Each number is 128 + 32 x the weight over its row's rms, rounded and kept within 0 to 255. Layers, rows and columns count from 0. Numbers have three digits each. The size before them is the row's rms in percent of the matrix's.

# layer 5 attention value, 384x384, rms 0.0746, rows 36-63, columns 320-383
088:136103133132000129086180086143165159151129132139085088129159143126169151180124119178144136146130117136195149132083137137139112104174178130128151084118108122166136097132178130150128105074123116
089:132189146138080109135116100114136181134151128183104115127090168150195189136145153162072152135145094069100152121188112120097063124067066130111149130151197165066150114175123121153096051166123161
080:103186136074148166077146111110122175196112088099173104083106176110060054118107137157104141109122138130169106106094127137127086122182123097174158074108114170094170060135105098098121162144096099
088:144075157174062182127076133121148050157184179132132108097116095110142114101136129077120139156135168134174126095133086096159119092120161060100137130111088125095083140126129090101136113103134115
091:100141145118131148063121161142142160081130162120047146164179154190180085139131105178145149132134124129118187099147101182080171100207066108184133135098120169144076190109136132159136132115150130
084:143104141114156131153176144065157158170163072118161091133087101137135108095106070097121151178133099020166114167135064098169125117135098121099099114144142108202110117115182160111191129133102087
084:138053146121132077099123192137150111107157067121131155101130101116153088145058125159111184115122114102175132148145122097198113149138132128142172127100073158138086115092171134094161174001100097
083:153098102067092112140127127102161127123184137154153125107084171138118110129143139164140134158123166109130081212073107095090118122089103179075101139109153087157100166108178191053107163125140144
089:172208116117087207097144163184115154120099116103093132130131162156182117108129101161102158096153121110135117176071092154107133181139104155104124123144104124124135095155169144111081155182118058
083:102125167151137132103185092145152148128160129178155121154114152148136107081124078153118115121135136145125085132132112104125149147120125108101145165167138125075129126131166119147122162110107167
087:132174160128061159164052135107122151102055144153118126174111157057170082120162099107154077135162155093147107166159139076166133142101143174066081105121152152104097145127182135040146155111107100
084:136128113080074178162163107140101124190114088127107132168145063077134104159166056107137112029136116138132086078133080106115135108136106097116142095147091144128129132108103132083108117190131103
085:130108155143187079139078136119148088150121114143105148092107152129115103135137161114207125154137163149133102152076143117094145165148145137081103128147126057151177168153168106105132147162120097
087:137089136117131079179137107137161118130168164159163151104102125096126090113157176124133110193137129108129138103143137072165100089064086167139116125084154139098122089142116163136161123125112174
090:079136167138062086110052139137195112127078149062088170083133091142129164093147171131145120101103068160122147103139124124121098120055106073116116121112155078134127128178127132107097150096096122
091:166127149151145161175097108200096087169053176116169140132053102096135110094145059080140139123116142121121143133136094122200118132137170089080151138141115086107182125107155170152137128121088150
081:142181150124108103154142194060145171066143105145097116165126160144147118166150108173079076058122171065114093168095147094155095176126099173146139116128115106119129075159198123141129143128153070
084:133139141127142103184156158158092101141132155141109113141100149182142130201117156151127099160139196135108112176139157156146207182121137150106116151086116161135169140138149120123104107108105116
087:177130147158159124135166139158151145105158060119087111167117113107160131135207130128105154160154085085170155134140127142162130165077112168133152120140116117128109139160106084124092062142144155
086:161134090121076069089141141127114140127057140079124142127132156140119100173118171142112110086197104137187136173113139163131102139133114142107230103157095137106127109175178145167126096146147124
084:135141041134150130165147130130121147148150096110123136162141123164156145166099163115187094114121057172122163109113232197113130148120124127120145103165126141102161094109091140123182161132111133
089:150185171187168117106030157104140113124056178131118137067124108126180134120170096154088091171145089080145124163138103093135122151157064083081164153070115081140086108112107195096112141117114126
096:109114134116136147130102142095121116106106121148120090052182095103106118120054106113134140129149101131184145057140198102068074095122175111121205122202091099098167136076175126171134161167105161
091:134123124115167169135050122137121107144150083107118125088199164077077159094084142042112133140161097122169100094161103090087115124063147107097140163142145158022108141056099165134143116125102155
085:111132153104119154144136189127122090155126107150166121166111141140119176150124199119104046072074053120145153144122144176146086143004124131140166139166183133098195091161160151101125240105154104
085:127116128116134052146118135151144137125190128142099141100171123188176148109149134200105180111148082125098175121163171151112165128121136149109111170134066158123144183159070135156152113138193176
090:109149141149129104185075124141119070140111141083206106112073102101104158181146034096143128089104196128128143181128118123147134106110089183092139150094174121150148102107154101096079082114104101
086:092123099119089205147136073099107085144179119090128160122124081087130103129063230112127092126186162129122076167120079072100091150160117079107175121202165101170132138170081057102131103161158116
# layer 5 attention output (transposed), 384x384, rms 0.0675, rows 36-63, columns 320-383
087:120205145103190095153149115080047134080120144145204115132143167121118111122146115073120144093135156105065114149088081095109095146092119115089175118135123173115102115159098100089124123161158102
087:118062103100173126129167131103147130137143136090122134092096075089091106069141114143131113118133230125113152101119138131140088124159114085132146155154111129183169105137135108107167181108106074
079:140114151156132110130125130144110102124076134125087181187122113166181158102128084131147113135115159117182094160096149166115133129107155139093137139142079134192153204125156097117156146153141107
085:080152113115138077106169175128131127105142089073149127179107107152120085151148110135109157084139060110061141200141193150142124121115138171132176092096122096158148095186160127170115148113085120
090:201071105166064107157112094168067084158136122155130167116128062103089129103089150108121081100051095122161071103120152126134141191046155090111139125142183161146174144118170090149165117129100154
082:147100176103108164160108093177133092084157158060103166142184097157085148107128161125174111111156165173155204126199211107132171163090142119132118139088139114121180104116141081144131135146146096
082:141126100121113100162071064138140090153119170087108131141130092146111179147127172144147111165152095117128178165109173165160130147078158101152059133123180100076126124076098135141078136141104149
085:126136215127164125121129092114122169183132088096115149101110124121107151196085069136121079117143161133131154085094081158117101168154114109174139100183100116141173054151124098180126108129100131
087:126033106128115030170142110115160104113138088165143114115069126151113151163125107150123135136143187176064076107190145135151082109078109112124158144139056083116066113122116108124189186088099124
085:134202035155133135134107111105138047082133149136082157138157133032147133129071155132079093090202140166091166123104130145115137128177105106119114149161134158200086108104140166167148123173108111
081:064056111132173156136095144124113163127190099116153153094097113120093169181153134130122164145130160144114145136108130173134101135145166056127153153100087112097120107114105167185175115134121145
086:121115155111163110086157180153126107136139139120144134067101114197124118125137125153149105125114103126139199194120110125177128170142118144175154143073097106140083101124206061130153122095120105
086:147156110075118124131129086065103120144120120108154060079085153157148128145090111156054144116159207124112149129112096114103138101101081128171108068101130121081107174124128142179125064087117122
083:142126135145113159114071151082101113143145183108146087164191148134124135166153110102120099113163128130132140169096136153089127165155077058119170142145108103101134103121151165148066121147157130
088:155131152158135128124160171167051121148150087198110125154134175118116076137152111082080108130197151098098171164130145146116160126182099112096079151075058141118149117123143170181130113097138120
093:183100112131129135084180085117118155127174078192095135170147171144162091093145169146114161094140166119074167159176164147126148111135064132176132127109119151126095110145144113131096138107087122
083:144060115198141192101096122146135107151105125172144136166114117113084205112136067105165143147100095129076123125115109165139148154123163120136101149133147201161140157159080094146175126135138176
094:138124134101149115136150147143102155053114150106103132050085133093109117067085177102103171111065106072128115103166099111108115118180131137119123127153182131108130117101126081124167129158108149
084:086120158119057117126099095081180195167162137190142113101091094146070122109141110109089099112137175192164077200118127101103061067101163119134066126064157101173141140141099186171199150128072087
091:099120093128168172172119176142136119128198181214102127119164139125079158128137146146113075185100129100112129081185173098147119114141154181144114139135159144166151130117074115120150179114152122
086:144063179105151098122114106184126115114160163063102150123133104029086143119142098115150139206125102108122100144117084137111089140115127103152136164101172122116089108151152127160080141091179146
086:213094086139167104119186159176147095107139056161162130109194099138104136092123155084124199101163116148144160115167136105133126075115127124160150099171145173141139098188167100146154088185108136
105:133158076143170149155108116105129138137148172109134150149105182086170098132163113134164178126089078166108181139110084145171190198145114144134144149077139128132119088176138127158077101056088117
090:155098151112107099111159109183172112156081105163118151105149112096032082120093162146132068112133073153115155117095160158193193128165123112135107118121121131090115125157126147158087117102162106
081:148124178175180068148109111169111126148105147061097097093154103154106121165116111135150130214129184122118084136128099127113095168150074176179117161088133113155070138097081129094109065165140111
086:177126155165111141094141115069130148136152145151190095150109175087122078068120108103093144135133149187186139101126126074140119105152114072159087114119135065134147173111137146113137111180127074
088:113120120138123151151162157124156175185127127114102074090193133224148110082109114139119143123204085046148142085146137113090107048127185134144102142134062141086096181155129146099162159160123065
089:108158159153116130127174149096154158095074192112090107156108150117167196101149068169101166225139189139094137094133169055129170111113112160132080099175119114131097125096183163175126083155130138
# layer 5 attention query, 384x384, rms 0.0888, rows 64-85, columns 320-383
110:128157127134149113096120089198156149066031133127155071153199145112092130134088098103198104136127147107153150096158143133147111155117126122153160188134126133166148152112113105115104128169162157
109:130148113126202119124095085165123144126116110091101127132153169079072112109122145125057123111154075163116134146042112129121169169072148128122056167104115096131175134101128132135131098153125111
099:108107127102153091173107074168145137126093120094085112114143137109050171144183150126065171150178094123130147137069162132105137166085124131126104167084104100135134121079108141126091095154198099
105:194152137164096149108153163088088100148150162186149195082091140144196123151084112125127085117102133151119175128145104130170127109139134110144148067153107193123121113149169166134151130078085100
103:183128120127116128080124217092121127192153136193107169130099151096156126128147068131128108149090168123108112124131124130158156029199136120188127065159140158117138158151112160103084163104112094
104:149132121083103166215086038156124157071070106063094095163148115130063159156118147115184126127183153137157115117077188067140129158133144175139155198158127112138128142118160107143171164158115166
110:080130083127156121115140088133097132029149079047169162156106122108117141133131116160088129118137181108109100141069136116110073102102125132067123092112112062174148119102134097223184181113165134
094:149177171083090104159113038176095104074147145176076103096121117100069170134114102150141103134139133102144188077032125170128115120127141170177108140207145085070128153175142121111107144159154126
124:170129154114143126152152124141151127132096152114132085167137154137132063113085122150164102073091123137169121099137186100099126149113184137118071139114130133109185171122149104108118110122143118
093:170106126114085065132082122154134149073151115150108111086153121114009118061120142149106152101081118109119158169093138162152150140150084183143124171122146115131106137185155118131116131172150137
090:163089125151106167167083136135122163097190162160117119148178129139105126068176104141142098110126201108149103191116090150189117118158123130156116109115154146136093174187157156085225138100148093
092:133166129086154115139113073131108100133111071090124158141083061127147171152125122111114157151207058100123141041103104101122133154063077123092154150151147118111161084075135093131065123165132144
094:080185121091157129116120099157139118103109086094153203138087127108119151160120157126064211174223074173120158079092143084132119102114154106094195126120175119149220104073126112123074126133109183
114:130120165125153154109137121127117068157109087109132134153113059196189159126133137102112151176125142080159048084115073136114124137061052080140149135152158118116118118096133120095124108139177104
119:156077128163145108142097117131127128162123109130121072162154121145208120119148104131098131163071173108141012144140080184079119157144092130111091139128105134133131168131120139125170096140141068
096:121161086095129118135041052143150121130121067142135166120138111105133153124103136128106139131166082170106183044110169134094126145144152146059165158097149115178167102078160054159086118116074172
113:084120186128047162165148166111162093151143094129126153101100128163166110142154134121221126171138120093160093124155097062126118127164166116161210069130142174123084124188138188096099154101162136
097:147133130099149171121157099180155092129084145117151063112197113123138136160110105122172106156157171133103159150159129090112119186119100157132103195128143147129180157097140149128117101157147169
097:136084108178127134151128078193142070094043159153132091140208118116101150119099123143106083116087235118132123113149083122123117181093061143102068173098194094135157134106093130125172068189163195
099:098105186118124111090114134054146108183128107089107130157024136134109119116117172098176106164146084125177088154107114147096150089191181093125211076121161149119141134150122136102109102078114130
095:122160167075157125166130085130159159150119112069111070207063102071141175125107137116140160169141092142143154122079149077097197128136202112097091144189082141085128152145072136109093135096122124
102:106118093114097113099151126158130127078168153131131142075136145141142095104135194138087105110111225127090125046127106170125068134119127149112128087099095089197128146114222115111195143152109134
# layer 5 attention key, 384x384, rms 0.0879, rows 64-85, columns 320-383
110:091141114109133123165100182113171124093139165138170164136133129167142125144098164098078188089163152092108149120103150153122152127094180101136120165181137163130167095067105116142127102113162117
109:093125070159117168137095110114163123093079176152139156136122111217161133152136102138141139168113145132152162111153137129157138130086139104125122100150104156123145087050061119105111138114179124
102:090168101133144117121106155133165170102106173113185166235121118127129146146107156107140171115134138134066172157194160158180083096130117092119098060167124140135137103052098148155148114084182135
099:157061137144130072080156088149170111134084145148114134056179128124114090164148049161113166107108113105135127130129155089060159148116100126184148119099123081081146146188108147187124186108090159
079:151025130183120108154137117150110117124107152151138148096158139187059151177208088164127161159105104136158156116128150086069164089076134098169177176156109123150130110197074169219093169133104111
079:111174089094106160126142163096169178183122084120166100208126085117154137101063173106107092103131192081119103148112122137182145162137142119076075108103142141112092170067128137084164066133142148
093:078102177116075151160118149126170123125139114127165118103142159164164180107135171039168116122157134103067088126128145093109097090111120179123091173113128051087171130134174088117130147095158170
083:095173123150100129099103162115143123122121072128163103190082133151169129142152165015049138185119141102113076102155187113141075138068116163055097140064098105148098135099116122092122079089140140
126:102116105116136186150165088146125158136078166175102142132143084095156077151058155114134098120131108189116107168186108120124109163212139171140132151103139174162094186078125172117111166151141155
113:074148076130094165106120145117152140137155085138141099164117125100153142155161174067131126173125157083117068082110159140126093121128123110127078123118050078135169126155054123115127101122124151
090:135090156160065148054132096145115107130108108183130107153112153120145172086142110142152132128140174105135050100135196114141127145091127109081151091124074135083171126137110165109182108092038110
092:081184079105161022177118140102106161165129146136101138130136135124145084143106157060143120098122149150103224109158089136130169111149150134137100181112183110146126167123089099113080135124189164
092:118181091102140042184129109125155137124127149145121110126164124156151049141105172119156099095160139144117227137149094133125176118113128148117105191097188108136132153115128048109101143113205168
113:113120082105125026180137094134111117146111137134063101163103137081117110114132209114178124091125160129089216121161123159090144174134140108118127137128153122086094204156167145089129105131180114
120:163124139140097053152159085150124140141113157129107125175084097061108162140087157129181109038131126151118148138134119162114115161134180113158178081092152134087085169142111170085124112146111110
092:075190092121157077153130128118135140131156162132122114118166139156139107152115141098171105087131123211147190128150095101160167106138191127151118164102179139156119107096089087118073150156142156
107:148143129153143075140086186146110127173104195158156156212127142120114121091146186036093122081120141131128082113118121151133170070108089130129112139177176182101079094103126106131165144152121141
102:105176113169161073127058178103174158115103163092174141220130138106179133115105163075126165105161181101087133118174150123158130139100116118086101113147154153111124062044109135146135080128134157
090:112204101152125115171091192102151174133137114076152116179109157124167107072099156055100093050167165124169201138085140158123133119148153115073079151161155131107097114073171115134137059133166152
096:154054107109114134126124058115070135085165136148139122096076171124098128154164147145163089165132043166134077125112116129124110117140112096104159093107095143147113136189152181154113146186133082
108:095209078167157139127060157075150164118158156125185154174083144124158135130110182044132131129150151105141131192147137143146090110106137077101091128156112189210153155088124159119157087062198140
109:139090166148109103075130114135178109123045139148115109109168154187157165184165155126136152118120133116186116088089081129134146112076117150132148194113134100146175085206156126137131102125115151